python train.py --n_layer=13 --n_head=4 --vocab_size=4096 --positions="rope" --bias="none" --init_std_qkv=0.0247 --lr=0.00462 --lr_mult_qkv=0.5 --beta1=0.95 --lr_head=0.00646 --decay_shape="linear"
Each number is 128 + 24 x the weight over its row's rms, rounded and kept within 0 to 255. Layers, rows and columns count from 0. Numbers have three digits each. The size before them is the row's rms in percent of the matrix's.

# layer 9 attention query, 512x256, rms 0.0806, rows 32-41,159-169,287-296,415-424, columns 128-255
109:147089139125142124102142139077159167160171133163123137129132133130112148151118110133196103130153138120127099107098133096128124142082131129091141171150111122149072125122140156097110118103105138092088111149119112102133118139110168143166123129163146137156078122119154133133172111188127121106187149130142118124138108178143118137095175129116084099130126155108129083172120123131132120149118
109:135126168139120156122142084102115117137171105113178107136090131156144149122105159090092192128149112156099146098145137113102095125100109127131123111110145151125152155131148132111134109126115138094147171128099149146149122131104122146109112121117069150103105086148150131088113117126130112109058100117125089201115140136098098139138141127117149128135164147126131162143129130076192153143156
106:125129132116099098115123165136172181112120141140121097095115133124135143085116147150123124115118142120190153127130142149125138069137115144141152129111152157159130119126111098111143116108125110162120137118119154117152084116101114140155083133166167138189123152156139152182097168120109121136106165125092125155179157111123118125105135122128076149125112152140144115142113150123140138143138
108:084149129116141119077136103111131174153130114098140064113144133089169132149141122132138109109136122107125088097151129135096153112160127142129132134156139116120165149125123090109124150092150144156130153161085151121133121153188122107121121086130104161141108125132134117059096128087129125124117116093142111162143124166181123139105138104097123113147196137124132132135100128123124116131033
107:116166147123121140145138107161106104110155159130084141162104129141127117100128109160139157136125152137096103119093095097149120138130154141086129147149118135124142150092095141101135107088154127180099130126131102099141134123170074077143116086141128098094158074103153104113097140139124149171146169155114142141156122130159122109144101086138141144084117104151127151123091109111143142118096
106:149156129099131097145171110126102127119133158085118089123146138100083132099161121168136177124143147135134143147144160120130104136115112166145140176127138133113136124141104092129158153166129104142090181140133137126128085140120127124129145155128101181119109096117089150135137135110156129154134136188108128149135136137153117101143140098146146135135129132103129145168139158097178124113080
100:112138125123132101143159107139151140116152114142077149143192146153150126108140084145108116122147117145115094139116105120144107113138168091101161139112144107107132123122152157142130130144114135129150155079101119132193162151138109136093092127098146157092122166153105139166074117089128144155114165146125118111131060123130127169139129111143115183158140102123167138092138079140135124133112
112:135142102109114141135129136093147141123136085128106124162133154175115129123130123124160125128122179115141130109159116103123139128157137150118124185155074135134115084161123071135125089153172133116135116110151148110111098127124119148134136135146136106112170166139159117143115144149119136143098137110147063140148125138113121104140109182124103135100103117137138130146151160106175125167100
111:170177169149125149168142110056120134108138107084143111151092153172129160121111114112129134100131106149139143118151132103130122164144134116126135142124128148169106150100096148124128094137165063108098122133159135090143118135117129131148168137135076161116109133083120118131113119127105143115106126142145126121087144133152143149145151152109078135083136129116085117121121130137128108131120
111:106137069146116135113102136133129146114131103124125113098144087120156105127135121114148106108165138125141105135141129136131121076157137100125168120129111107136141139108111120102147144160173102149129109142131110152125095116127105109119105073122143138148084105098095116094124154133126104147137111112171158136222147142118103138076144119155116193128157149074133115133089133152164162086115
043:124148124121130166139102164132127142140159140112157149136157139152140107106162149145131146115118188161141151102180158135098145106130121122183148100115155094111107161145119156155093130127134146114148117146130125191105142175134115140116132115104111112129119104178106149088105158147117136154118136136135121141136173155047172128162105118158151168129126036150167135145119095130129124115149
042:124135125103129141127139106126147058161116123125104125144127177155140121112128153157138134110129099095135111102122149133101113116142160143136142154116124107118159133153088147172106126117128189123129113162111116189121117188145073115119111153112106087143137136140151189139117136147100128129104152133098121126097133190117122141152144080144150166169128083127165130109112108159119120131141
043:139200107139135119153104107085121092140078161124138106164118118124066117096136155145128127133145114127100083104123142134155110138141112170085140125124111127085142115151091116123102113112128133147142122084120116132139115136142118131136147080142122109131132092135142106091133147137116153109084149126152119095129158133103154147114104149063122122118164136154092107162115150198134107130078
048:165114123131128169101117147144120128120124141105120111162119154144173125160150132111143140120115132107140121176115125109092130083135091135106119167138102137158114146120125117148147183128107163146114196141129123100176142126169135149146192127167156169166143133127149118096142115145125134104128106123174141086135108095122172179132142147146117142102139140138052117123129104132144147152127
048:107113100152089103136164129142130070159111125117101143091090097151146110132112120127132107131175118134111115109105104149147120139154102131141101111137115115087108119110123089081115117121122120096143124153066119135170096148131094147143121103108121120126100181167137132128120113100143153124108134153127132129134131105142121150113162070184104126134145153157162128076103087108140083135152
054:152132142154146148100119124130135130071127112144113104123122139102129129112127123104104144178154103127118108095130119151123129131133120117152173068119159076138137123130145160159139155129093120125167138142122112135110128124095129119119085129128072137110067106140103132122082109176155112146151168097087119145113144185143107160156106155162100140129149097141173116141113105132096111097138
049:141136185106173101153086114116132152084144112120165141143154120128086131124162101171128130124079147129124095108156145103125160108103128114141137124126144135142121126103132123145140100104132112123112079143152124103078091127124094139108137111120143104119140080150146107119073134117103120118108145169184143132159154113100161094110070150096103139166095074122123090092114169115153142142131
048:125129136149106140146133111144139131152116137124130112131142132093120135133137125159150135094134155111125153110135139148150138161121151141166138182124121122146162126116110139103106091157118125138168118129163135114138134088109111155108127131121145176192141151128149140181118138126127108103165124085124099144136151094112147122132156149136137100165155136132104112095096120157108141155083
047:144121150105126132105151098111120113112125140141142099120140096118129106149084156124138087079130153100101152132164102117137157137132169138117115167133136166103134146147148139140129152107143156185102142122145134093118105123166143118116118127137128133128115107143116115170131141138064131138132116117067070121120137156148106111116117162136140096171103104108175182082118158101175120138109
050:122134144089134091117159127110152173115119097147137119156170097123142116125132120161095147135134117101179126094171100176180101146118152105161163094150140124123145143119157140159140135137134116150127123122136113126116117164095083147113102196112145102147122158137096093138094125153114106168111138159142096147133160116172146118134120109113124118158134073111152134114161122127170123142118
045:091140113084141117152076129114121161160136097144123161138126156136142147140162171144144111091109149112162141141182124142058159163149134099152135162120121125139088116126089138123135124104175101136095112134109132135134113176147152117142205135115125145136146146142132126109160140135130127155108107104202150121130126094112151151094150129080119132123150127119151126120114156154175168143140
086:138118140136146095118163094111080112109116154144106119105083112105147107160147123128163158094163125093096162110111082115123138141120141134115132127113128196146110142164163135105158117086126105140159142132136146131119162096117125149127138102151073101139141136141120155087132142133134163153142182122119127153134126147140184116148062124182105128081153131147102134131125100145125144155147
084:121124119130101138139131140122110126176091208141133139157097133096133125153125106146121092118123112143111113160134100105107135143154170158126139129161115148130095153093131133116136149141130135113121152140114101122162182174130162157102141126142078136112123141104117126113140173082160171107136137167155135147089169118101161117140107151133118109139116122148154131090108108111160127127143
099:115107165117116139093090109166128047101135153150106124138101100177127146121098124143104169105140159114134106081152158138130158159116130164133111071149163112123165116134085100154179137076089115088141098125125175092158148112098117177169128198148149115112118127144163108105170141128123125144158140115131106132126130100158093144150135115129125135097126146167130114137179132145138167113113
096:115089125167144131104117141143136129142154174125101103112142089115120087109158141111107111144118121135154112137115130081133123138116116118128098090151167132122137152147158105128145144135121096118067107159140099127084125056134163115122107102153149123157116135139180166123063114159113150115143153103127164149122096143167131162119113089137145124099161126150151114153153126125127113155119
101:137125131144095108142144110110099127123101107075085103119110116115167126123113141125096149112161129141151134109137151140149124147160143148141112103115120126087124144103129119099168104134125135165124140133139150159113115122078092140152153085183094121143139149150116178151088090164157122177167152153135145124089118104168103129145111093179102098106124123159136146146113114136115086072115
091:098138131114077132134118099115130119162106121102124139124112150113139101104113130129126152129165147107150127102135137093143085087141133152143088139114177134160137077107107131138097132129125128154136110150125138103111116140147133176107126115140143105118138091125160116167107118155148127154111154140129119173168148116140123118145157066146126100161139125140156133120128117118156117126082
094:116150140156136120117157121128105105172158093106137120113114136113118129128122135177133113108113078106123124107126098132095116119124130117192147137154101106149154129144107151151123155098134132120157159092152103177116105128127112140100117105101092144106120114111148156102153101122100158157116150167110131121135105180171099147092107112141113111126127135085180135119155102149157082112152
099:141086094113108149138145174136174160120132114137136133113150140113113098158131143141116063137131118144124142113119084151150117153126140103151167127135173156128155138094129122132131187167124126098101129147116140125152132155109105127089103101122124142120123162123135145170071103114100107140133126132170125170135163147105109125144155124131151131117077144147138201147068124104188161116117
104:136121128101149163128086118107124149123109127108161119134164124122141143094127077098130090098137117114110070122133115110083096116131147128118137126135120086128129136127129104122123112130170113122102157161134106125085142104136124176113150137104100108113088141118127087114070157125081146105100079133123171161146139118112073100083130125094117116110151078086153144119145176142147091137091
103:176177171129168139130166133134143129153104146094114141138135111131112118097116123141125106103099122125103158147143147153128118159108147151110133117093158110115115143122125115121099107128159144112155136100130146109164134110129130146119137189107118122135103113120129131131131119077099143114103104148126174109072093127116146129127124093071102168152135106072141142122122100088136108161150
072:105173119158107143143131116154155113146130116121168150107111157149140131155155131130143146147149136185173127136144073150118113140138154155127140123149133148127127113135184161117102125106140094163106092129143105161135119120131111130125120169134120153137157135130105138144125115153099178147108135125132127184151125146178100117146131144128140134149148150144157145171146129148165170145128
074:097073109097135109120117159081120116130134173103147148119164112150136160163138126112099157122146136105126164091114103080147124142128126111159104141144119143140147121148131121086118102121090127152103087130156129174081099128128156157139099181105124164127146105167073091157139153135134136128110144137118147129104117114095123115095158123151133117135118120148114131088160126148152140154121
072:134156177124127147155130142119127130125113065104138133113120149140118141142095140146171083080100137101159169175122124100155144104074140104100126124097134129124115141094100172136135092097106151127092141104111118119112135165173144121129126140106146137173135136196145168122143147136101109158115149123104136133063132135152139141139155111154150147148115178149136105129108100103129137132129
073:170134120138114133109146149138141122136111141172112132095124165087123148074145095118150126144131125153152150178138148136138131076154154138137149166130092111131126117142108117130124156137144121106123163130097117138169176126094158115155200158151159067149129122148155130112117134157166111108130111081141106082170168119157064128129111117175141121164137137126147099186082106114131085084127
073:120084094112109097125107106166180126081123132131147143103122127108133121132095128086109163166102131104120138107094075125162144119120136177134131183156155153152144147119142138117141099128105168153168102117145119131119148122117165142122074142119132118099130128145092092180130103151111151126108076146127067132122089108075103111153117146125111112114104096101087108102161121132109145084176
079:112175145128116130061144100094087144129163082127123102120103140123114111115128105183098110133144133163165129100134129137096113124099141130119116064120136109139148125094125121092110094141113148138135109129114095121120100140086074139057102130127127117128125119127109150127087128079123167139126151146107118112095141115148086108121131102162140135094139127115199126132123124107122127134114
067:134138127147086164127113120146095163110151149124106112096158162133111136141158191159117131122137123139143149128155141112128092123090141140164162134122124122138160110134148117174127125151083114126149134146077115115119124157071111088107145145110151094150103113159105113097132107123125138141109128137124153077107168149136144129151148118129114092154128098095153142113110136141158141139151
073:129129104114146108154127098142168152101144091116172149157126117098133150174147056118097126149131111110124155131108114133182137178121098125106125105128171133110139115072107169134152128141109134114163133117163111136126101124129165132123092116126119133108162153119083115118110126099093133160133098127118089169140127107110139152151095114111108110115086137135112112160158122130148154120122
072:132117127110134128122131150115106112138135147122143116140140177142180123106089124124107094155132124134195115090107126114134091086141136080147102133098197160128125130136116139150152110092154121119114133145115119108169157130129142092132153177165138104068104162128126133091123131166062148138161135124132150096070085127133148145184145124091133123127122078130127127166110124104129151154128
066:142166124122110142129103144133128138109151097143115096140123181165114121103142153098144128104144108143145094153124096128129102099119169156160117082133166145133115092127168094131104154179137096120174108160117097125126136164076123130115139100131108134128076172129106132140132136114105109148184134089170119106119137131134111120168093161141103164141160094093148153119067096154139114103164
# layer 9 attention key, 128x256, rms 0.0864, rows 31-40, columns 128-255
055:142141154170121116097131121131104157079112101157150149108133143135129160129112122145165132128133170110127162099181136147140156184132123115137157140156147115166149150083166139128173155120134127149108114159156142075148143148127134139156138107130157161141130132130159131144153121180128149164159172148113169125129151136194118144119136120114136117143122148097147125156107159113164138138170
053:107123161127150158142127116152110096141098128109127149098093079121164100169171127134116137103132104100120118088157088148135130136096170141131110133136151137136122149101129134099146154136195098127161129108130144144171136123138138109165123140122116152160113122141174139103120138089106108134127154160129119136135156135125121177154120120147139112090132113153166144139155162110144146132098
057:149079130115149143122143135089086156128119104173137161111155119112139183136119120148104154128145119142167109145165127126114145135112153076121091155088098126149158166132126101132102157180108170125113099136134136129139087114083134115146084146164137150106093123120129110177139138150092143161157137179143134098120127141136122105140139131132146127111121145174147133105111107106128159095154
061:127101151117154136134109127080148152187127078103139133134164126181071135120105122155134133090152128152147083089144119196133143130140125126125137154116123160122145152150148162162124109106111125142119136110144111148113115159131116102120144165128127130170105098143095124127128169139118119143180114162091116155105142132106118106113145140119133095165135081158172161111137129124132124134129
054:144140139108103130136119138103116130108142150124120116140171156170116071123137135133132145108113096135106127136104151072100107113086119104054103129141109130125117106147139139106035168115157170128115126125151108125110080111143141177125156135130170135147139132127132116133149121127098130150118099124126101052158104110119097140133130090148101140135141137096114104141137087139024141087118
058:110151140128138133166163107142163106156089148139137128121113138184161096128120100142150124139121152146140166132142106151160136153106135131118128157158119146122127145153117141100120093139151100126152162145151127151164145126163123152158139163134150147135138134146173179189154168136141151162137106115134158152169130127123143124146147102191142118164126110113103155087122152108128128107162
055:137133141127116094132112113133114143149081140135093077111107110149120104101116148123128125159152149137082130154118141114118144141185117101146116112171107093128135118162130125052102150174093112141124150077152120090117130132157102115137116115111123140115125135123140090095118150101139139151131118069129127147098120103141121146145118130130070134124146126137124092162132135136152123103121
063:129169121170179100113145117143124103147153142111141128168082116108159089094127089138130149171124142129166132171117119132093115125115121125099137096190117116156131155111151139146083153119141120146158157109155094139140112126107130161152127079119117132138128064125146140109096132130137162121120156104134121136119104148148132137092093118157146147092133135095135120163113145103132107136127
058:145166125158100113148112164119191133109113133110127169126089170127131113151158135145123164125091137138103127141134156111121100111117102138110143156131118100168129119110112144129134146130072111101104155165110132152130108145116138102112096095094136132121148134115190145156104138109161107105135090096129111122113127147134135114109100098142165158154119156135083164094100064121102117097136
065:100140119170111096143158125170134116122133148113109130152103111147127116135126117091095110175114163141124165161111136144125112174132088139147098078157139099134109150177108129138131098147092155134113172120099106145149142141156136157147154119137118135108143116131127136103156094136121148089102080106133129115157107139121170112182115148112143162104079142119070180155183192166134115102137